config = dict(
    num_hidden_layers=9,
    hidden_size=192,
    num_attention_heads=6,
    num_key_value_heads=2,
    head_dim=64,
    intermediate_size=448,
    vocab_size=1024,
    hidden_act='geglu',
    norm='rmsnorm',
    norm_place='pre',
    norm_eps=1e-05,
    positions='rope',
    rope_theta=10000.0,
    rope_fraction=1.0,
    qk_norm=False,
    attn_scale=0.125,
    bias='none',
    tie_word_embeddings=True,
    parallel_block=False,
    init='uniform',
    init_std_qkv=0.0381,
    init_std_o=0.00636,
    init_std_up=0.0381,
    init_std_down=0.00589,
    optimizer='soap_variant',
    learning_rate=0.00434,
    beta1=0.95,
    beta2=0.99,
    weight_decay=0.048,
    lr_head=0.00469,
    max_grad_norm=2.0,
    warmup_steps=200,
    schedule='wsd',
    decay_fraction=0.662,
    decay_shape='linear',
    final_lr_fraction=0.0,
    batch_tokens=[8192, 16384, 24576],
    max_seq_len=512,
    doc_mask=True,
    train_tokens=97580000,
    max_steps=6415,
    dataset='wikipedia_en',
)
Each number is 500 + 50 x the weight over its row's rms, rounded and kept within 0 to 999. Layers, rows and columns count from 0. Numbers have three digits each. The size before them is the row's rms in percent of the matrix's.

# v: layer 6 attention value, 128x192, rms 0.172, rows 111-127, columns 0-63
# o: layer 6 attention output (transposed), 384x192, rms 0.142, rows 239-255,303-319,367-383, columns 0-63
# gate: layer 6 MLP gate, 448x192, rms 0.156, rows 0-8, columns 0-63
# up: layer 6 MLP up, 448x192, rms 0.152, rows 0-7, columns 0-63
# down: layer 6 MLP down (transposed), 448x192, rms 0.15, rows 0-7, columns 0-63
v111 092:426526440512511472465525449587473545468493501502517432463525594534486485515490543424447472477500567477465536408403559489449488559552553524471493435457456397555479508532488613624591468535434509
o239 087:521463520559455491427557483530581490604520503499481527631482448468561487493539463515429565468478465509500534619511499488521591498441462564531521529505534444454510468507574510508407535421550540
o303 086:461536462458568424525482497407523460548562484458492517565474482518544513531624520466450561446478531474463422461458504526590537480483478588626582491537473541495574540553511382503514448532442436
o367 109:470527469539404554537408479572426420539544420524465437535495544493436482428466526401432515419466408570474513527516471428491472535444553472437507531562481504558539552466462540512502579468512508
v112 090:443465476477451428396481531536482515452447536462540521475469485460501532523502470521398533504570412586602463475454494549542475462498397555385565470448516559457527474429499466449483435482456529
o240 094:400444521371467491567455494451501443505548465490470415508483442477442562483483461477575484497476540502461558493499566602505561500537546407471526599502540520600454448456500556551575495431564447
o304 098:469599586488537469476509441448545522543570512496523503545449492469547508481517518518581627502537616530500521537423481601465526534492443433550517492477531500383428508560531549523422521464467505
o368 096:543580494552506471556471414495598503443525520465553456521456546503441491549559497463456498529502430487478508501421362474478525495496583530381500417439522430508553524580452544535494561457460526
v113 094:467528505391479406517471539521478519480443524496612536546398500396495497466455437452497459546550528626578476452422589584521531464539442466554471512476531497537475575500584448510480534529441410
o241 090:487547546442510493544504561538536441469398541494509546561572544481602553415507474548428574446607526526440525535508444508489567445536453380505476510459459493485475447494511451398489533522474544
o305 094:624581520562476560434543465444503468491516426441518534509581433583415483462460579515500523440457486461518535500575425426509536479399517452484514471504489590459501370479544480561515488505580550
o369 096:512433432457555522527497438594534511472543536500442484573418542479531451491536525429545468496466526512464487456476538507396554490607458616559497421538502462509467647471597457448501598522513374
v114 092:442397502571461483501433520471441456362528481614490448521409457572480489511532424528459390573489485421430552471487503414500535503481532529520479523533521522425570536516474517565432492520503536
o242 091:496466584469568505564572550501534584629457515578578538505461508488446512519582561458513525459434550427447579545495519531465469501483498493537540646544541533497475445539553563461543473566590553
o306 082:449506463433557547514474459490462533552513406506437489487504565442531461531446431481493457482554531547640484500435494513553459549480515535456552480529463458440445525419467491548548526502545378
o370 106:418563433546400490506439571410488381461476459567449475522466516512557488528464433435429534478547397471401540454519558511533516557491504500581555533469551455474528459499503511476489450502473528
v115 096:490522497453531441394455518452522481448565636525506447541530442485479575394486443533490534492525544543595490448418554408499571440441569511449466505557527481443525554577531564553453474475470481
o243 095:428493479432344523470539548474532488569562478494497566520555449472468463478556442488543545532512441529467491572445432501493509634468426483511462590472484406426544455443445601533532518497537504
o307 099:457577472516541499601520507480545470545534555515551435503570465456566508493564519458489445512617493588561440467645492561545556493600516476532539426442577496383427410471440492492437521455530537
o371 100:500468499468532560407571451456498471551475529472460422455424538462478370501465507562498537569386488485614483479500534434520542484429460412480434506489422476571577440495513499443500528439487523
v116 094:537513410448504466404393422568531511500492528422514531479526459580393482539606489516558472430554534494483519526467551547479435550526472455542474492501577475475544469480441571513501488523570530
o244 093:541485544515486590502457414510446516482579487602508514479477494532540478532587524570475540485600405434521483484549498493503575484526430563419519599457499650504522475507550460457486531552521406
o308 101:548499519617492453543576584524425530526451445541432563540507497392502523519443579568414438491475579553438500498472463481478514472467545620444529416586382452476551497494516485431477405460459513
o372 107:527516380494576538486551492527485509405441535510557452499477527627538510466574478457508473455606479439577459471453426532583452443509507500556468468396585510547436561433442538530416454556525613
v117 102:479422502449435499404626456518512453524513467563507525442506441461510471495516515400436519568477452501528499445493641541503522513579528523542514494534548500514535478458554537471490483530530612
o245 100:536491473464520459500458414548514535451443502521543522507492447433502553484473553434531408460485477531509450477576469466414380520456438565394538352390501578515553457427451507601486502496539579
o309 092:512531504584434544518398443517486492568585506496629552557493456446480586509472510440568434566542482524419500476469451453554524539482478545478546512520500431457525476441512470469382491475416486
o373 100:520401515485553428524554468452468436455509440477524427458497479548541440458478561486477444450519509580418477450507518580506444440503546459494454451532504532433484446466477495476494535551424477
v118 106:499511503467511509569521462475487499567490496559470462467512447512437489485504546523510538517519549443484493467486570478481547573414508547563540511379440483531545495545502523498403574594405544
o246 096:535505432458499583459538545528412497628536391523462520463545359470477521535522436531498507459514488523558451529506477509523535553541574526516554530512503548525502445450536521462509495504453541
o310 101:529347468507443543511437552483533492498522463507464539455474531414483452416582456463501427571439429492450527478390472506500520478537464560495454580465479508508573497570555581492562604527557555
o374 110:509541496493457511467458623451474424526594509497454520456452482428564545527475412469505580477457555522481479504566516516532488506485535588467458473511532477457429545512480513520507443470518431
v119 100:569452468513488459529441470509439486551449531401539439556463465534623451518610554550484474419440462460483379496530478491539462472456544487542484634461593584533451444481458452623520423516551496
o247 106:428422547478410494462485467468424428438521454478494473412440570479555444528452580566550457542530482535482572476496502493472558420466488535527625502510456559521492548594465453523519468567382546
o311 100:499470442426475468482463481475474567487524441521570535412553459483508502431510585549496464507540563516483512453483580500470529448469539596394508433511449543477503550554536490473521521587459462
o375 105:457503473442491548430445522562565532543386550455467566579476528462450505425533432414492572508441550491461513540482439522409503481534414429512534467468572439493452492523584505532522431426505524
v120 101:562562544501541556493450481501437478537513472503403637548506510486489459491419565529442478540481506446462496516549564451522534557538552493400518532437397580461418540512463534461504484528427488
o248 103:517432496425441505542467646515482532471523528509598511428487489463466567456523517409484561478484482559416400437479476526503575609522539485463475499471449537533380476525489457460521521521530546
o312 078:530460446501454613536577486524456535441429508440503502497362491522452465520488505512444467566516441546497421596543550484555540529454538531518486542456468471505465525559580496443365505449504526
o376 109:418530510448519461479491410484596525570557499472496507579491455457420569520465476536457437442551494457576438546507599612500574488511515527521491504512498595481525523479461438564462506473503519
v121 100:494499384596550560561549464490501477590531507499476561517458526459489519424515586557463483556437555442419593546538513497499520473465463523576581475500481404517473538478523571531571468570441565
o249 097:393499457473505480516429449581488479496463468463456473496513542530508582520478470526530550447532496496545443468504448519461429549513549468486450450596516554499420400548427419548514430543436509
o313 097:546518576506434403481436591542461603450442491497419470424455518474480478476498483430426548491532357507498464503553488493489519518542547453537362572482433588506490588454464475465565548489465465
o377 103:475586467502550487591494541436476501570531569507509464491495483431507454481488568545454377511525483474380544526571529502520458458496501556495498526611548478527516485521530483509441456505466452
v122 099:471486525562405550444568498472429528478496499531454565509490526401480558484500552573468539584601534558508564437425451475465586518479530579548526537449560476525443532543475446505498471497525476
o250 098:527520470536572516505418473462631418580602576562517539564532494491522537621480438474554539524491390468478517517409515491510473578545491584429533498524546502511387426472519545506568489423504519
o314 090:493401521486419569443539424534510532478472591458505375443435370481496547476480529551522575613588473484576499575506503509552438541511464439558533497573529490463549448507476497531493523467357546
o378 105:418527543516461451533487523485480473499638531445506401484508470453471482404451591473454499426497529558474444500499427561485538436435359450481448401526553520479445565558558464467465506471507444
v123 091:449507471430524519567488446536498545500545598495558551504546451487533556545499477508572524416546456543543502575476525447414492541478554513656508547477435532491392607398425554495540513488474441
o251 100:506500454476512498584492455523550499553470436424433467552574516422467465432518587581438564470556534441478472574530548497497512467482523571540435401607430583525543447484468495386463556482486526
o315 088:486465457509532487538584488367473580530466519480452528488448488514426554443536536405529514484473510549574478445537476542556531530514550482403492430455544464533473568465500434505528564465503513
o379 101:459613527559499471478432493410553583546462514441549481477416527486486508526537573539458531495475529437535517551455408448506420424607424476546436521572458504482525476460550581515518538525472460
v124 088:492456455542443462475584551487590540501537487574475438437513511572495473518415431462544494479537551485619562409508509441524444530465558467423446466607491459532461525464581552502463363509495437
o252 093:541554530497532431553516514499464468501465452551487512525502343535500484526474516500428507579476574589489497540632536473421507539568477623514510451473518479520512421448502445474422478500532450
o316 085:429517472572518469459567443483475493481457559454492498518419551567488507497589575451519489421488538479490471471467504516483550490496497421531379536587524534431539494625524526474584514493448497
o380 099:450463450490559512538589444517537607480583556494494579446514512458538449527436413514479480501438468510550463475517501552552447484431537481506598421445522517477524404449579535504508537395474575
v125 098:477520483437453499498526597481472470492530509530514435513488546457448538457547361517466556543554505537508529522448553459490510494477546439528509554532515464528566456539437515408473526464365527
o253 102:567546495528479520503606488431492555565535514609561651557586528510445523443594439512612509513595498532586553512402487513485561431493472519545488487508494486522511499455502507483530563496601373
o317 088:490489526562490479475581459568516432406508545390438531563454557471464542476433488528462501495521510456497561501563548534476445453540423488516459510533547494488490485398528559566539452426569426
o381 100:516573423453464470476448411530495587529502441473521605543489476466474511556500473499384599471493433531543513485508563421558490497469543486519469599510430483404497541529546526501477582491537494
v126 097:468560562461545442434479480562572511379539522540468492474573524444496497495482559438423524548498488444414483516426442456465471490512475460496483437507480475469478602522469492534579608521549469
o254 114:452439471577493589542524444517480508404512604476492435540446525445444499491483557519485573522547429480559539378572528549486474460509441414494542443542447517535475481470477483427444489558516540
o318 098:547565533504576435582488542445602496572396542451511523598479415410472521506603441426462456467542525513525501397523528607593492455509527455541529497576572447481406441561537394566505544502493531
o382 093:468540504549468460513501542527405547473486512517493462495496496555525543570542439535539556552473470504400477455464415433508477515494452504495508447550527457486617543499544412514496508329437496
v127 100:509470548521499548489454484476464541494510554502450452508445472546536500631560452543449564504467482462498542461486464514440549530494446449475465529478498404516414424544560559484451540588520423
o255 097:498504499498598481471495490535504468471513566564469496551468446522390452488512486425531539570524566481535454418486467467463460451472484540491502512563586511514487517585398445451542388529509471
o319 094:471439495524447512526421582450531404482453401524496529461485481448502428489455523515509404495492447551489486549552490490554474433515461630463495508557444514542497509511547512518507529526470582
o383 097:474480464559543528512509414470543487449420439609468474465490593494607478531498422493511494533538398477475455500415456567477456553509388519537498535462473422544572510507405479497525538478595482
gate0 102:530565492448554355437400483444520417601478513392455492552540480512461466434593547498494559524492624482484516419464406403372456454417463467439499422514556518569531507476527502413472442351521507
up0 096:555554503429536477554474354489502528538528520558506452431505541531515471489538480476510505509551492515519548547483529530557522543541609475534521475465477469467454422386554493520612511511489407
down0 096:471506466503510568504532486442600459508486547457499483378494459532455489500502443457497503448522506604471547490524456483462485516513493514627501504376492492436488449543533491477548520523503429
gate1 105:534500441514469440498588550563546536533481447494592527412472536420455394547522552490498507488555379515573527533427553569484488493573513501499464559519515472529395460473559524566518606558613528
up1 099:586460508528432495452460500461465443553461470468497544552451463506479528501560566484507472502591431452457520406481571457468542510465616532486523499424546553512441478478485536512547537558440550
down1 101:556495427479492448480512478399468423506417474499526461566548490447527552473518470506512326550401461483644515569543497423603480466542501555519474569522466505537496559549548488517571480536575523
gate2 103:537528442543489415503495509497540553590540493523461441393553523543556503462550456467510443455356545568350526428426514583498443449518464531500497526490509457493495488533416538384529540472483479
up2 102:558475501457627557500452434455537561485599466475466538554462584498523590619486562455520450578518516503414477550449531491494483635499465524499456528542532488523426524550466485534535506425514523
down2 104:477428476465568517448561519488523445513480609430492421444509511479576585425460546517557492589530561541485488460534521578626494483540487553498474615566483506590464571501452471505522572421509490
gate3 106:470545536466543529436424522503476463597565552526510533569518449471513518533541505521512515554515534524523640578558535451518515511495552476483443465531573479428505536416554421455488435514445535
up3 105:535536512473573489455518490501540463439501517537507496549566424435474513501535539485588557469499524484388492529566571527554512544616605450455478505597509530519549482355500487458613526405481533
down3 105:482496452497540538513456449511517480495578472458441460536524485502405613415431536465481546492537568391444518494539503517591482520567510488445459518504484614500576424500553472394489491501580451
gate4 097:548550555449428550495535505388516495555522481443616408497499426471466533435560550538539452493565506499451508534502465426472451464494446421497492518437385439539528479578492503503524507463488463
up4 098:470480420487430514454438442507474597548417502553548622489490556610417474543454438419533491585464542523506458419474489575442564566540538476496410527531431477412469576490557530520507549449492517
down4 100:442526466523554510484501504393522483461594442495465545543452485441577532537453527460474495543525591486525460471500483572419563482502493481503437495503476556566492537516431564535543490462444612
gate5 101:507539510546511398534518488409502457528466380519423519400479406450520447446411390504525537500414562526560554531465596456555499467459450434520514429460551391428512465496539518434499497542487563
up5 105:560580503541481508560503474479445531538592493451517436531595529427547617483520452579505481538502505515537455513537588561513540549495507484561474452396481493471436553516467491509487609457499558
down5 097:514500579542530444472450506464524436432592461513487529531477523535543588454536444540558505490470503515554515348506497422520480485457446487521483556483515510527488496564499416513477488590610523
gate6 118:505529511513510439572548538500425482480520430539522439455483501510525497486459489483641536464499454548483544509452463458514544544506457467517530555516504455470455412449532575544507422534458443
up6 114:478494452434471505449513513531502483474556458486591526539578451431532530442559440526474506502492542489581456545525532552617502462470485526564499527495527456598474539600526516574541595498491550
down6 097:521477615510497545499472515499583513578539449540491450396582384414454486511491500451511542570549527526506464531551417538506463530478465363419602575453447509445552365451473485461478501527446451
gate7 100:501463491489420480513483480450581460475514534556553602490459632465561423521506486487476499456462447591500471483467435479478539468461554442509478404577427585432594491595551512522434413619506541
up7 098:479541549456519496508519335553518428510464484461486540405399484438529406565507422506509436565485493424566454506451536564514488483469601493480495532581528585404489553448463505491463475543487551
down7 098:514522434456461544446509479548553456517474480482495500515546542466448483525489498499513530620509556527537553569522548450542434529544630495503482406661458547437467585393472600469482577462499523
gate8 100:524530529513514476456439519552552568471528550587580458465538506510577505576448467534556537501536557484463507545442505549584466496456518542538493543603567546546453496367511562446562485514559401